From a checkpoint of a small transformer trained on Wikipedia: rotary positions, 891M tokens.
Each number is 500 + 50 x the weight over its row's rms, rounded and kept within 0 to 999. Layers, rows and columns count from 0. Numbers have three digits each. The size before them is the row's rms in percent of the matrix's.

# down: layer 4 MLP down (transposed), 2304x768, rms 0.0437, rows 1666-1794, columns 576-623
# up: layer 4 MLP up, 2304x768, rms 0.0475, rows 1667-1794, columns 576-623
down1666 105:506458457546410556507601550536523582522510531520556468573476521394449494481535576480524553463477472547361506481463504517572506557472598499471388
up1667 098:406548538471490493550540523367528493520643572486531571426532488520471481485573539489538496483522492481411557494480487426480437450436467499490533
down1667 099:530465476564407469561547511414409494511445487513486514558504546512330560527541596474532548493527484518537476518415416493535540547479562538615513
up1668 102:571426364408517550498514478455449455510574451491483629539596385451641441628507552580477446479479540506499531463482513489487590513470419458477465
down1668 104:567482522527397513522495636549483478512514525541541444493539440539413486505465489505487448505493450480583501521493463545451522443476488464453468
up1669 115:439458497548488499559457438483497462452530538458441525587474547494521495480541596549522438542346525623466540479467471500501558433393483550526480
down1669 113:483444461571584515492494470495465410454546516461490485617475513476514557514531483478487418591452444421399476475464534508551467555545532472570519
up1670 102:479503492575549574486536500447567518476575450515462483508546520535511503566489482567554541538519582518499547492520530522388605497433604447472501
down1670 102:512510502469536495544400473545501472546477516493466574586502482492618446517412578468453476540475360473540489536528467518498553485502526431533519
up1671 101:367514496471578545566456435549427506491439501403564580520492537497472503471587540531486488506585426454463506406498508439496662531445538506443525
down1671 102:405484494518487610494514523498532466525479507561462484486483524609486436399521572580435467399488519412468498565408477483479488452373466441551541
up1672 108:436443444457529530536516440368536523559446495510468425458605479532498427600488485548491505419460568538547536471545540491475485505465418607474544
down1672 107:394602515411480598535533445472509561585502508479494486586519542483477506506474510510438505450570474489523464481515478461504446504520522513536399
up1673 102:453475334474545445595577452567444501500613491608511466520509425526488534402505546506526446466560560507529437518563419419491538596576553550489560
down1673 105:463542491557455407447426504438499462558454481518404488594542487472421492625506484468492479473448484532455508438499501534501433491491530610518540
up1674 098:468447447468536479497514487520422529433582520501487538535513458435544470563488498465489584495408570498546567513527451512552464418568534520534520
down1674 099:458546537528511532444466495506488500477508430536553494460556608539426591492557552509457430471569538452454597502460476503510447491452578546426470
up1675 113:561484369470622472402451543572503422509508604448561570520485451522576507596491545408425477426478484494505506547561506543472515550434530514440486
down1675 110:580528446529501544452508471541569431556603367489503572473410475470455557597494424509534525521510467491449526604394567479542507534522552490544493
up1676 110:494491382518461541513545506452573438449502567507505477465547449452536379581510542492499415437467512509462548502515489555450499411551565432387497
down1676 108:517616463555387524504460502569524415444448537412556471494539469426474473557519407523521546492464452461433566502527516488476511446510558513538513
up1677 097:450554508527531450549520473490479455469531525441556560470479489501532491447603460404558543450440493614467482553485519492491658561532561455486526
down1677 098:465467501467459477432489523529499529532505502541405496507472489491538494550550525486527497470516503469572436582479495505532541518461507447532597
up1678 093:530529502508469403545526400517500491420471496489452528388491509396527585496690482498536415495485514486559486479452533481470542431548512446469471
down1678 093:504511440496428494435517496589503460614477427508491537512496481498508455551593437495480504564549576447544513462518576538471536412515533513620474
up1679 098:446514505538491532453508534522553465522586560526517565483526579588495501573522509515520543480478446459496505470437520536554555487454535461461490
down1679 099:584518588465419536534462444478529568562538397490485483514537538489371349495608553517460491515490518512530496531518442503452482566549399431473502
up1680 101:501580488485471540507482467433479565529477537391618563520458422471513539595508516401591460544523485574426510453536499528529434476448540525567558
down1680 101:516492471386508510434542566499555496480503474478404538485529408513501396453538544490535489501540449547565436469522469530522546520487486534447484
up1681 098:512444456528559518534448466424424510537494513463482533512506411509609434627496465523532493524514555493509536482531486467452477433541495545512473
down1681 097:476498520398456523538539442547453479556447520497429459523572480500510566581516529530477501548455533415453575475439519589492450528504516457523539
up1682 099:412474578408569548556507438577451493452498506531567428454488491386505473536547514470473514547497542519634512493439457584432657454487419554508535
down1682 100:504458478517431401496483566562530595499556526486488528604422523457541448446516410529521493639562472519461510509531484509534457524527507458466497
up1683 090:572515489565567464635569451576609380512526534520484461390491480557535503463507515561426522544468532450469560537462651502360538419471440413511518
down1683 095:509559510453468526514505537534547560468516494485528542479545433487465468544511533524556512504445572577496460523372451468624515559433540710497520
up1684 096:541545471500598496513500484438456397483493574506443610588480503557544457448508548488481464487462532567508497415504521511543524530498504512425522
down1684 093:469504546470441450509532483438500535543476544476545540441511473542448485485456471508573505434464539486568514529468461586540521459448556572475649
up1685 096:498436499504564464507562495533480412540477475437466498449545524447557419590540567503539534517504492519486531486536561445542546538522496421488438
down1685 097:505523481544488606474575508466467519466490451577443473516529495457401530531582600452516504508457570454498438420502428575551487564538496486470485
up1686 093:367477571559572514519541538448459416618479551468643510444547546424515396523504550473466482537508538550465483525411531491469513535453456535432455
down1686 091:468449504430413525456568521587479496467426485534449454401485499522469571549491435515491514462473542499524501412563471509539496519478522478537482
up1687 091:611489454518471529533472528441551524487563527451584475497485536494497515417528577488544477591481521422522473580458495485496532500515560358546423
down1687 094:504492502507534455510503466473473436483502403486490500409589464487528514515474415448610458557462514561450489495544493535475497578524520506610464
up1688 101:505460463461561479474551536488529425523467488467486537479542438495533551473507458521488552505394482476544516563538510428550481516518488522520531
down1688 103:536498458568468496561487509532533453525486470503512466407551453432554558415428485536472457448500510561493467519525488489460478482484519488652514
up1689 089:420454568506495524524526449556400550531477457524461563463542599516519443405556534424505507534532501495470574565506470524529485507511537402419589
down1689 094:483404466505473433517558485443497488509528442555457495579554500472494486493545535474507582337525486420384450390398542489476570481506494471500512
up1690 100:524498434487558471468514472536474411511520491557487488450535555544513437516496435513433547512498546508509527531555574421407505543488380528565537
down1690 102:564430537450558593558495426453459479479614535575501496464443506495444576430466400514523552440503461470548593442407416462417476512541528517525561
up1691 106:415489569390511517491418526463487485469497471589548486550555422526486472489490485419473503608517390592607456456509489573525512528580497624550440
down1691 103:541571532588570643460517409501555571542449562551484416485485494482513467514544500453476526404407475507489530525525500512493423471472452537500494
up1692 101:344541517527467425466609465460479555421492537555492504407500495481521450531587534508609470529503479491482512513553537474537477402546537537512468
down1692 101:406541483541445517452494471509534581477584575533467496481482507489467483505551471526465521417508463562487466454479434501413463475488521516589565
up1693 094:446492481512532471485547560492454485452607514503527575504488533525550485590522510482526550540409412487526519431507465470595503527560467521444647
down1693 098:533469578451469435549474488393513482470401518446473589478572471557534460508387509496610493523480510456491557526512523399486468495467447487531511
up1694 097:491505504539630554442464517499503490478560479491608535598539556498508511539511508456530569507483486543464505444554534504512528579430529456503472
down1694 098:521523453468409436513485583568423498497470557521516590552481493499435374584486484465503560523483562572577569516572469525562458474563524547494529
up1695 097:458533485486487548577493469509557479472463480450573519551474607423493470473483537477506562542510571532509540456478452534499546620456421627553604
down1695 097:357546444477539486538564499547473573532551518507482573471469502527542494522163495491429485449519554448549446559466578495428488519477445537530557
up1696 103:511442554519423624541495461486561541477460529421454536516542504510465480502456572450559467467545457500539445502575532539442598464496467505537517
down1696 106:488495467525589420438465426572482473571495525460509494520432475419553509510381536505412450534512531510532448546399514435540606473425479458519512
up1697 107:441521433473469501453526421446530626535498511543522438547474457481462461460593457439478494485565507557505543546542486461484527562543458547515577
down1697 106:410489542519454508490540462510420495546549508539497515513539523493470580465515486494465483543449471562549520609520408597535441539504469448506528
up1698 095:558465424508449453532588550485556543523514423455574531479453355536554478456503516420482487447519449453430547411494526442538455508456569500521449
down1698 095:482467481460436478527568520550398553521574451492551501504562516573566463563462474499467521500515454499586457528553463500532532523514544521612466
up1699 102:526416424444488563544553491491560541552512614448566520551544480532455513461500402514541492513538552515634559457504475424421501506467492483513395
down1699 104:439536369396418564526478575534507529488491460504481536469558410469560531492545486508555557427419572493596511489479467479467443528503643480596459
up1700 098:531483608547549486697414513452476490427484458471565558441514608506504362537470547472561550452522512508434520561554567441538465428486532530508453
down1700 102:550507409506534553505396461510519563470509546423511476485449523544345583600263514496486546546541513583550505536585522437540492491503404501543502
up1701 101:469510506497545515457581496515523425452562496567523492479453432525592522563512470463415434476526582475493626472493471510488598383434493513482523
down1701 099:431505514536540373523422665511441433500582499544488439518364548553498565432455481528537414467478497600443526508496516572494481543473550549540480
up1702 103:458515459512472474427541482434499529457575464531573504572486544483421445576532558497509442425505570490651539512461593446477593481537489510527558
down1702 100:479459471558513456584464623486504487480557495537478601462492619438465436497513474516518456447447498479523470477567531529547476496495485524497543
up1703 101:480478446537549494476584529484540506556493559469453650522491496419482431543554477462556548508522434602470496545446505429431537418464477468480541
down1703 103:437511449479574494537506480522558576479456481482490559423484418377515501474518404464490472569493504478546394477531507412459577442505505434581558
up1704 098:468520509450506448548502440455406450534614545564509543541491508494463494535537530508507473663528588621536553546531450440450438558520476435435464
down1704 098:493572438476583472553458501488559545512505488384401544420500456469455463497589513507540488482492490481515446497542476457433573531502488406520472
up1705 099:412534488512605488501554467554503494450484498468553512498568474529550487560569463502488510514556483515547487527581543501532506477477532525474582
down1705 103:475500497548492506521483392522503463628454456556481481491426517548503598539530510573501525506535511478508547516497476499523465508451444519505540
up1706 099:458490586417547534496503495474566521479509537447501455387433475453537502448515526480476531472382554500503434495391582444481517514507535494469526
down1706 099:505472591452599538515558462582465522442527527424420443514520445544437492620555447447537513446452480506575537516466500513540514553426528552414538
up1707 095:381560522486546477441499524499509459563548435425477605462470521442516531464493584534559501576443429519517436599479549453544569484579463478422486
down1707 097:470426535547492499390475505471578470608518497415494476503486582544517490485492524487472405514472513450453593549469400466489479529364445520434506
up1708 096:506567497462583579519486508473538490543442470510466472559516505454426526506497403514538480581518572440561531443541654424510549562482500436489564
down1708 096:393553413431468321489540486522535521440517546518530504453475434527544444506372550370487509532566537531564345475590435592507532541482441492454524
up1709 107:473423419497498489563493480402513394476493517516502574519496390453557550456583491514516423433502576487480526531589543448536489509391497484479557
down1709 102:510498409623540484543506430512510503489481501529475452450460424514513523417522459476493495452437515508408462516482513521463548487506469560559500
up1710 104:472485421542607535547516514538473398434456528544510462494528419560471484494493495455562480465459581470509511529491472493555524541536328514453557
down1710 106:524513563513517481472452467513454358471410472441428499538464459481582456515531536474415439542566512540529513496371467463505465495482463454584508
up1711 097:538491548426507494534548563481545381501535571478522472628508444582496532493504589494522502485469477508415597497459558471572510551505430514481510
down1711 099:484530562462503470553519500511530490567518465482485553489505472550515484500565472425565512553514560426559442561488532472602525491560430459501396
up1712 095:533409460486522471524538454435490475389590559529431539578515422455574479485517528426495531427550495459496475458486560470485534456419446478441482
down1712 095:546471478603511487550417590508457491456515467420596513394434509473455550470512484605519570549520495514457481462526473416527513480426522460451498
up1713 089:558484536537552530520472452493572594566445592471485497466569440459562439602467422523429522540502529511512443457395482469496466527588442499505429
down1713 086:522484512453479530417645486580532549431552576522573564557470564474462536568498515540434424545566499468460483490495536523527499492511503499511455
up1714 098:526458410466583545444495393566489518479405434503455516573440546482504423504482522401514409516383503521558531473506517461479531487464531575508478
down1714 101:533594367513589549436421529490493485542517492519539506542502514488496550477480413468434490512455409461509518429560410476530431485510507471516538
up1715 108:525446409484503513516506551451488515539536536486524462423592526540562479393629498488575504455516515559465495523538534431449509475484510488506517
down1715 104:509561568495465496442523519431536487501450491571469532467572504578488565475620554518459472530548542539486475467465429475535454474459571521478509
up1716 093:545450560488544514524475520396610436433473633529440479575397462506632458472593559517456545601474531508493474562419569497485479590582490533470483
down1716 094:534556484495429524504524523461440554460434480466514428433556429455474515407527498546387547537488517435574538515511521527507526576569496555539449
up1717 096:495570451440563531540487436433428371560530500535466525463523564549456471471501543551466535488539603478490557493611516451406509483475464519371512
down1717 099:519634510458448577466595477476435515419420451419458468507510536488485520510420437514456509491443461494485415498467478591449416441555492475506518
up1718 100:430467507463573593499477495469544595525518586562472523572520470512487451541531477481562489480464476495465576468476483447532526545479528450445469
down1718 100:500451429522519463457439463482479502535506540543471571596571457499417524423534508445531583525580527499636555525478500583502474543557579502515488
up1719 100:402511474515470502559516457393531410484542466563474569505484508464533521546520475493519545439460467479535490600502604476452513525521532537473551
down1719 100:402529421524516520458479580479518389558492472596420468500444469568451477433462410546510533527539519459439528582513540467438444428506506456495492
up1720 099:433487407415569519530537522487450465513559511490608477474532491504543424517528499482503579468375565418534515496461529403511491406507456515442525
down1720 103:474536474376524460552478478616516431567486395349588429531480506555518457454556452424418481587463511579509507521508423511471493454467540536565526
up1721 094:467499432489457472592569446453577523484505562556506519451526444419466489533529508525529534531574547456501491544473546450470454441469465534456470
down1721 094:486552498502527578481474490536537485471424531529456454456385514535512452504434447487476500553557511537451400457488503537589521543572515520444508
up1722 107:482496490531433473461499500563517465422458612411542547499576536475577453506514472495447516556423509483585549473511566570427437544408457528481610
down1722 105:568508494510414588468535582512476402504489432534540472577522502461497426443417485451534452528487496443402534501472503588436586463427513515491488
up1723 102:479389484536489516476455479509509389562510531470439444554479488425541518481502547432455495573546517517445569593520514448477518344658519419472525
down1723 100:551514536604471519518507584472491542522552556589589578434557474496478571534453628500461448468450437542460524446573504531513547517531616479509407
up1724 106:500471524463567439485575404432500516497546586488462569516453480415466415576542532403493515484441505500493448458511482541457545464581528523483497
down1724 103:535442525479521480546487545463545552485487554505594557507501452472500408479568515441400435509425450470497524466549478434401499455541546513550466
up1725 088:503482518496550503550519511497505361482542564569612487493617560565577587474518494503465506468527465433427463436491564475483493585452515469410545
down1725 088:520494502430433478480474478574474648443444442441395546488408478468449432559363417429540446556509568596579512461493444527610422422510477461523524
up1726 113:480357425468563551496529520453548477463490543471469510565557528480471532511504552515518578505574493520488542522526504506403487488388389509482499
down1726 110:572452496519471595480453511391469506432487537598507435493452502522530527464557575527475550533585530557499514506600458561433559564506421550553498
up1727 118:460408404472497539457546506574552552477522524479570600606505469410490491461522538467594526395458504563501516485435644495498557503603522518488462
down1727 113:532484476535552538533547474481538587510504521504480499579546541449479506513520602496494463495567469513491545511514474455512530482485466525432450
up1728 105:409501499497527462479493509477426508546604497550678461476525550474577419489484487508425500521374478406451536494545485504496595551507511540364579
down1728 105:547526533531451463434504561452464544554509483524534434482508554344553527473404490467478466511449497367439466446461494481492500505459533516461580
up1729 108:541514500447475458609501502447446560444559388439502491501409440488473519539506465428530378539578505503577469558495514483443519471489564499539532
down1729 106:515442498494554445500364478508486569550522457521476456528390531459490509454602533455492467551563542530538540515516412568494460461422548496443531
up1730 118:508510499501554420531488497464529404623555538408508681463473564540508522538488580473579515472494576485517478531459525434568509524468458441418533
down1730 114:469500520534467485563493493406441488519405454531473510552589520465480499463514552469513506450610482398529480554449444471492521510540441464506564
up1731 091:479599481428463547443445502473417427600562577498507512525550522415481507529524477498538608500495450548420547486473516395465511528550595473422542
down1731 095:495494548486515527478479523367520576520451492544470537550474500388486462467525514536512400560528506450565577508467526542464364426402425508443449
up1732 109:459521494488426485472558490567491537418500587460452578511439480494484461553507471501537528521477489524582491492484578533469493459540532616390518
down1732 109:463573454521397495542525419505457430505551502528497478487497548514504608574480512537515510475541506508531457396506502584531545617417409566403564
up1733 095:520462472416464571493557556405498462555510484415468515466443546549485520451603563517558482515550493462525559477540644361454500480537449463448526
down1733 096:438543435547475569537524551563442484479541483503493515508573401493425427546446481501475501465582528531521471520525466417453525551451520493566444
up1734 095:507459498549557501466583572429565479549542522444441549596435481440531555507466395459610605430439441489480500446504573471460547522456464428508562
down1734 095:534485546533483465492492545533508474410552483426532535501443550551592546540559491466518523511506498509420407373517479456512493592451419508560438
up1735 102:425469467540607474406542526516427549399426538417489544437482532445473465531520446455626607479460524440484528526445498492535452629465502428512572
down1735 104:441600521602524455526579508501437452589562464506538596414390486540484501441482474517434497493401502438519478493427436485557537541435513445495580
up1736 109:476475511485616558553454539445448439530547541538441538478473431428522472453543455468513531486420526530578497530495481526515543421477498404496483
down1736 107:508536458468543485409474550443501396471416407495590488491503495493511491394500473532482492429473560488492538515532474511451427522532495409601510
up1737 091:581503459450521523503508485559517459545562491477499484612548537454569515483499488485601426538422515541579548569533591478527473484541540432502563
down1737 094:507478505483521473549565508471501611542502499553511516470464610425471503390333468498475451505443529571534422482386556537470458562483514452449465
up1738 099:523517453527563506428460458493573430421491503521525497508507490585522565533479480497539528576471509536484544482573503520460525448481439452503504
down1738 100:533524509484480489492489428385500508466576442568412457459545437556564576418590501518596479485582536514496430459525459558499502485466491482496528
up1739 104:532488513472448515593536536469602571422499463445504500478431480544576526461496514590605545556477475560475565483489559411506486396492374406490575
down1739 097:585519497558535434506461531467453541532482467473629514510520391525525443511494526480464510527558518517516501570486389486422536437479504547527493
up1740 104:483454453542442558449493484495577426566565448450494569460534506503587495553449509525486494503523557400571543536523559402493530498507525510474541
down1740 103:561511520563439556575501512526603484520463464478588440471472486546546502483481532484495465539539462530592493535406523498562526439476532511501459
up1741 134:430525457456553553427502536537458549515526563488559591573491519424592415553575534397499497476502457492523544566601497477507511564487536521455553
down1741 119:512523579474518469492398427492513539563465489547499432462475535552492539533471604513325470519441581477480462532501443414529518436466582477500426
up1742 108:459600552527603513595569510483497485491442565488514508500560543403529507478531493492502442513495467557629496562572541490471564479469515541480602
down1742 107:542554513532520463549561440481452503619476529426392562492569465437495513532505479482549430566493499574384470467418480522453473498438526471487483
up1743 104:463499445538549578561482534481498458527559574509470496479530424523494557576519490553475516471419490536524438524461458452625551520505542603555566
down1743 104:473499499533463512516451532523587456458453516510434403452525496537448517546364582544408579421524523474467451496504474467423542469491483508435500
up1744 098:442431426427440506520556447455488420440499552426555535445522453416563484503498534464524495539466557473554532513449508553521569494488518437456500
down1744 099:484476527533445536381516513544510449436505508563505427482600480558585475531485596521456505547497533486567508534441542555391424571456540524451461
up1745 105:429437445542560471620527476484510409472443619556575455500520445505614469391539481471473517560526496542490603570440473499551535471585378573541506
down1745 103:459466581496445551445501555508582578625540488528421460523542490497522566557548464453499594488651447567564487555452505606594506490423528549500506
up1746 091:473498418455464526492454460404595515391460498371472473502540437511663535573530587462473540485511514458449495503430624461494532426523529553481487
down1746 093:437578461539504491429520476523454464503475499532438453537540483464404510486463640477506455429537519530465489457571532483504486575526428521489574
up1747 098:554560498512494463500564483529505459476481585437514505426612510463504500498543520499445509545560529569447519486600556372502458472558436540435493
down1747 097:576557500547459455504587479523527496525553575483585518524463541509535488483525557560503596430534626530446520408529456460569445508523474572515472
up1748 097:489477460551466475527480506457435436503568515536578493474561476565488504530530426500427511599550534497478462443511427415525504585528550536427505
down1748 098:512575577428431501523566469448435458522482493491473479422473529563506507532433431502425485446442503559436600496548549494574600573497557477445485
up1749 108:492475461501514498549457456460442464470533472555586468461520523532526523479524515517506479521470488459559451508408529448523553532472532481466514
down1749 106:486514424506518497545449536589389434547519438534439517440517513553512477441572483412543520432424534494510488472597497557514527498496540519510457
up1750 096:475476487436500508492487533492589461475473500438506594455572431505514417449445498592561545525482534524583422430477542536494489409425488581504486
down1750 099:444522445519583559503483459502499514450504550559470510591554509477566565474455529450432552471502484480516577461579474493489518531539569521466474
up1751 105:452481477497469559467469469383511513533479482532453520586464508507516487504519580528557589538544544511487546461497490521482472503414454516485569
down1751 104:449501590434508516418499450546559529500494537449567478587403548470477446538376572565529512488551540604481539485459527534558582497445487545569556
up1752 098:434425542470513444497519564493463573499400522536569497545543462458485488546476526512533444541371436598549554456445508562503513496541477542526477
down1752 099:578495438469461458516479501515587419482459498477469536579506543533414527569444478488472532430476539502449509524571503513519504510563549516557442
up1753 107:466529528492465396503419475483455516600478605545574460561580533476491516511556585482464579437476523523524599476498537488499466568542531560485519
down1753 105:481490470472488420545458515469437508447538542420457473561465572475536572605494486474527470529564514445513492540510477529446515498555449502442544
up1754 101:492454465381583573489489511550461456534455505471459477498436486487502504569512515331528502435360501500514570500492642459450605440473471380482479
down1754 101:569475475462576437546545481486521488561439453493501577557479455462542490510528510514459528609379471492465520489426462519493425496430486491577499
up1755 100:484496540465505521548439501521596485444403483556517526485471604456460550502557540526589629471440495538602561525454511467470523461456391627545459
down1755 101:469533487483523393539457551499498502530488440459493495486499539541527526493354524507493487491516514463575533501614439447535528389507481499423389
up1756 097:473495469484560429454440528516505450497486549546540463559495451498429431597563511367515511603511429396467434526516492473591536488531473564488471
down1756 098:504488516470524477506545477467478480448563422562552500525522590557444491381479485494545492459456542447489471502478564571415482559502528506528512
up1757 096:465399482442469531519466485561517462435404454504520523502435451468480465524535445533612524495407513489512430542484466527429490469453401430516570
down1757 098:551543413434496483553518521515459453475555418535582452529452563458497537474494520499475466537468587529555464467525538560545491470581619532596568
up1758 095:535561475475512463520479558424522414491506488549429553465544574534514542529459512524586521620470495595565449525588485467465489500549414431510473
down1758 095:575523614494479523413497499582574532569552508444515524532475526534559542515312571546512532555556515442579477547519494523456489451496448505510509
up1759 107:452517537439495556503467575467453451551521432497492481461537505531652460481519548487492544521458419502492468601583516443497544476530525455510483
down1759 107:489503529600542499518516559471451470439487472496598496467475448523553470465477540589538543507424387505521433496481564537407540445525493545447503
up1760 097:532496569530584482553574483436558508471438508506459494502517457374622530542513495446571482545487413470495539376473569520484567445498456460406475
down1760 098:495498495559588471530491488546462421501442558533520464428397521586455525487414481469433631364561537557471535523457513455560484539513509459436567
up1761 086:489418473411433461476558463471544494504520507461583561540531578562556475604486528454497444531430476515495525483524608491457561477529522403420583
down1761 088:456533545544503542496512579462500563455556502542502520547505444401516571420372424472496576504551397556528528558508419480588495512606479501453509
up1762 103:416536537475536539495538487541603447537435539416495483440464531566518505515549519439613552525481473402425522381469590461579511541397448442423535
down1762 103:546483414541501489543507436504432514547421530473464511480504581503524488496513587578563523503481558528517503519436429447518496485495442617495452
up1763 097:530505443448500586507417563577491432489461537469580585500504448501463516499476489492503519554580477505528496558520518480429511479484488481437600
down1763 099:433527440469492476488539522556492427412519515486434516506575468517484416528305459539574542475456535471541517440534442513510514520505430499462485
up1764 100:490471460439580503438502496467621538465506517555501484566443405509465452534494620459528470550441459502621566417442515497391503422522519427466513
down1764 103:471569369521480534437373466570487417470475498401493489578490401466446464596436471431537462559569473485539486473470492459509531440472510477587542
up1765 135:518387470449578422563465606530557458505543551519457486598452543466533462465539511490470535468454451509533531626485490449381540474461531498452518
down1765 119:533455478526547390513470571465564541530561498500501464499530523479464526433553504447388535422468441555533440488500517500470465454472508428526499
up1766 108:456549516538492552537636464341500527481463572513538600467520481451443430421547513524571498507407497422497435448453521487501536543471470494541562
down1766 106:444507466512468437591551448450491427518514536451557507482556368470496487553544498548546530555476488489528536519476422488489614434558496558545554
up1767 098:430526505416541454515444458454455491440611479406475485408468476579519456523521482460519506510447538616494483479516469553535533512558477504535441
down1767 101:454425524608483505567532535514475508552552490577419524423500496492475445536409477530553489472453458518531511446492495503485452472501515453501442
up1768 102:505458562495422530512514440607539496459534536521486501497544507572490436544487519516527427458522521477544540414461494467491523542453515529429493
down1768 103:475470457493474527584469480446566526544470475557514419522449552539480508504539492547548490474465521456468518473519439532496500548544471536630437
up1769 094:413518400427622514422606575488504474515557501512531542454586447412583459448567596462580415470513596494479564493472579525526576499450542530455524
down1769 092:517525500493517432508492440532503506362457477531492499471515388480481510503509420464511507503461497535541502470499523542563481526500550494503525
up1770 097:559442500469511520493654498408532336503542492424607499490507491524585557525481460446488550458470414519489490562503566446461527578547496526492499
down1770 098:607501597450445543502564489440556477477480408540571452596514547458566532458542419473561499489491505474504452394419566414591469421475441498553510
up1771 096:456463465320536485515493535457585536519482523583517562535524500523550503532517488480546482537505544622544481483418501471573474475374375466393597
down1771 092:564460521522484423559484546573498565550479461603514469482467526447522552500560499520435493545455580465493423520499457576475484464555514514526547
up1772 087:498534478419480411506534431397417471386478442494501556455467562483535476486550506538534507478436549514604500520535487523532458434455401480559547
down1772 087:485436398537617492598507596562434470471447585510568528473620542541465491520547538511476485461501512456522526482560513447462454506478471373449536
up1773 095:530457480486544429419541494559521515546567568511471568505449418438522407562475537511565519545396506478473523477559552536468440453522462450538470
down1773 097:514555536501526460521378471481470545494423502454538486547429524491431522525387518553538444549481505485440439478542569586478582476561459460527441
up1774 089:398498517494491512423433498438528520469471452563500583472468500542455472481529500454538474549437483513569541533526488538501552453460507464466470
down1774 092:441525468515453541423510565553463509513447456416477505456543444531513547539385478360544471585425494491524536503518522490495503543419502598545447
up1775 102:520454453428473479441470440554406448531605473573474542619467477500565474595514573497587572455522495558447498599503467430453513450492493532432400
down1775 101:489530442616456477481418488530567515512566550559552525582543509473511520520399572486519504502458453446499427396525463499574480556478557498530445
up1776 099:471492522527540432510471508445452447503477498517498500454463523469483444498453591515423463470392436545481508513517566456536475582482572469493522
down1776 099:477457449499483532507491478471501542540535535480491534568541481479442554449470460590469513422533457535469431514450434486462437557513532404472492
up1777 095:482437566501539502525523486520491446524570564465471473423564469490510330561506475466500415578514589523571531548569520415510512479456467556466441
down1777 095:442451455561465426507479394444565636500548410468433422438419441515549631476425557453525693429533586487515521530467527527544604529442528455454485
up1778 097:437491417506569558492521465514531511393465561623519548477514474466501558429493606509531468498465395433578630456404556532498576503443509491439438
down1778 101:441579555517476500514544607485453514460489500434485537482539572427465505490467530405508559498491588438462525453505545579468505470586500544457535
up1779 100:482422465501612470555416550570454449533457511517545536419575483471530538478543533485520451499460496567487547514524510382484573563453526522453532
down1779 101:518547470437466477487491518472463514509529509451565362437532549476559581495598435560492507540538553437600528509432500511561506497599578550634483
up1780 098:516494408468596503513531528547492530516479428396473402521462490461520496504521508477534436435427585528487516542457564408472544463418480509546509
down1780 100:608556488396495447457429519551563599572551572526532523415469520480424512498348541581490482563491418520476440486538567461545546464620483492522534
up1781 100:445447428510461480452469547485548568421475502449545554478469534501527551553514446483497468428420549495493464430480531524537546462464466511459478
down1781 100:561569535550519443492444392410437464440604418476526530464474507605447656501590469542521528506611495481494540467478439524512483515359433450459534
up1782 106:508529533441526526506427584474524429556536533507573489483485480506528496487485451484476496485473474469501523522454524459451498547542524446450487
down1782 104:502487583495466475533535456578545532513499529563479503449414525555496590397509462498529613447519449508494410535445561419430472484438477447493570
up1783 109:462475505528580536492412433543487480414483487434514489525502513549566379602454568460473389463440423582464488407542524502462571402482404587451581
down1783 111:539526462575403480542493478557518537548550469500541435530582500565463536543501501649527451485521496439479414493524516459464535540485370470565496
up1784 093:432408496401510536518461417463526522466443508488543543514489556504622444459476561442542550538485530465445454553571483444546546483458482457531607
down1784 096:484490499604526417503468521546378473507457511524486551509443593547476456494430542470496577468589535506491485539570581584516559499497531562511588
up1785 106:483490569545523518522597511424524421509444470476588462582550433484483448510504472504506442605586586493443568532452563526549511532457392488499518
down1785 100:526515534549590536488522462483493565530504428560481476532471565529523490518479509495441432480500504499443538466481542595481482492451478429586514
up1786 096:479566528520482551541474455515555457486533565492564509539522493560455467478510464537624592503478503449458546428574433370416542463468535438519526
down1786 096:493466444410599481512495555490527477595406472494515467532459485576522427473467459434518595539401453442528476520503589458454501499480578527492491
up1787 097:526398494369573519503589472563551492395597577478499455489525420451487527592480510453509433510553483430474457523477572414523481505528454513503522
down1787 102:536524456563425506538499442485523436482596478539552540524437354619590517522556496479513539503443482482522531524498571492542444508502427613457507
up1788 121:471539482523539616432587462433532486510528502449508508529608530467479398521494536495515398468489502492458420499502547509467447398478401584431501
down1788 114:525567489463475508477465471406468478554554598584529460474503576489552434375501369568412531573425558577534459578505472537548551454501444541550417
up1789 101:328544508530512443531521490493541566495478546547471446524522497388529459568485583507506469514467541489513516518396440529524494542430475554495444
down1789 104:409550483511520475552479519485535379497452447527464461537606439426487536424541566512615555500621593490563512543407436517467494532495564469556576
up1790 096:451510567514600482570460558498485538458609474562558481541558412458479533448489451465602479499480461588507520514534528481425592481513581475444419
down1790 098:494533506522555511474482590493462570475500517517527465526439562505513450511222589496526524440480506599458512387506522546531566537464515408478540
up1791 104:380472576479575462525533509479498430529575545446532564460499474501532555458489549440438498543424470563430541456514447478495504549535536539400500
down1791 104:529529569505520482459543493498594497567475555571511533471564561448374433517508426541555561515460450517495546544571476498510518441633566498421564
up1792 111:585486484482494543476592367434548549501491449488466591458524457479557502452522507503613526477470417575472552475476543485526457457513522467520435
down1792 109:498439393486526483452450553518516441509496578545564498480625429440472471456575459549547587528597529518568583569538430574565491360432458509430372
up1793 102:450488500476503579488403486481511538420527505416473545473508502421439482554512479518576505564537446566479487519473492485536511494438477529400565
down1793 097:546471481588466441589578595442398493437560454567505531398587504579542512500473536559563577501506554461489593481550491527529485525529482460514450
up1794 099:542498497450525594464580420432607425549476531454553463543531550565571499484467518493626469480425449503487493463500496462505544472488515417518585
down1794 103:525461544543583379459550566416491415507479532464512450474526539537415451465466448467483574522430618599431478593463459574448500397539484538483479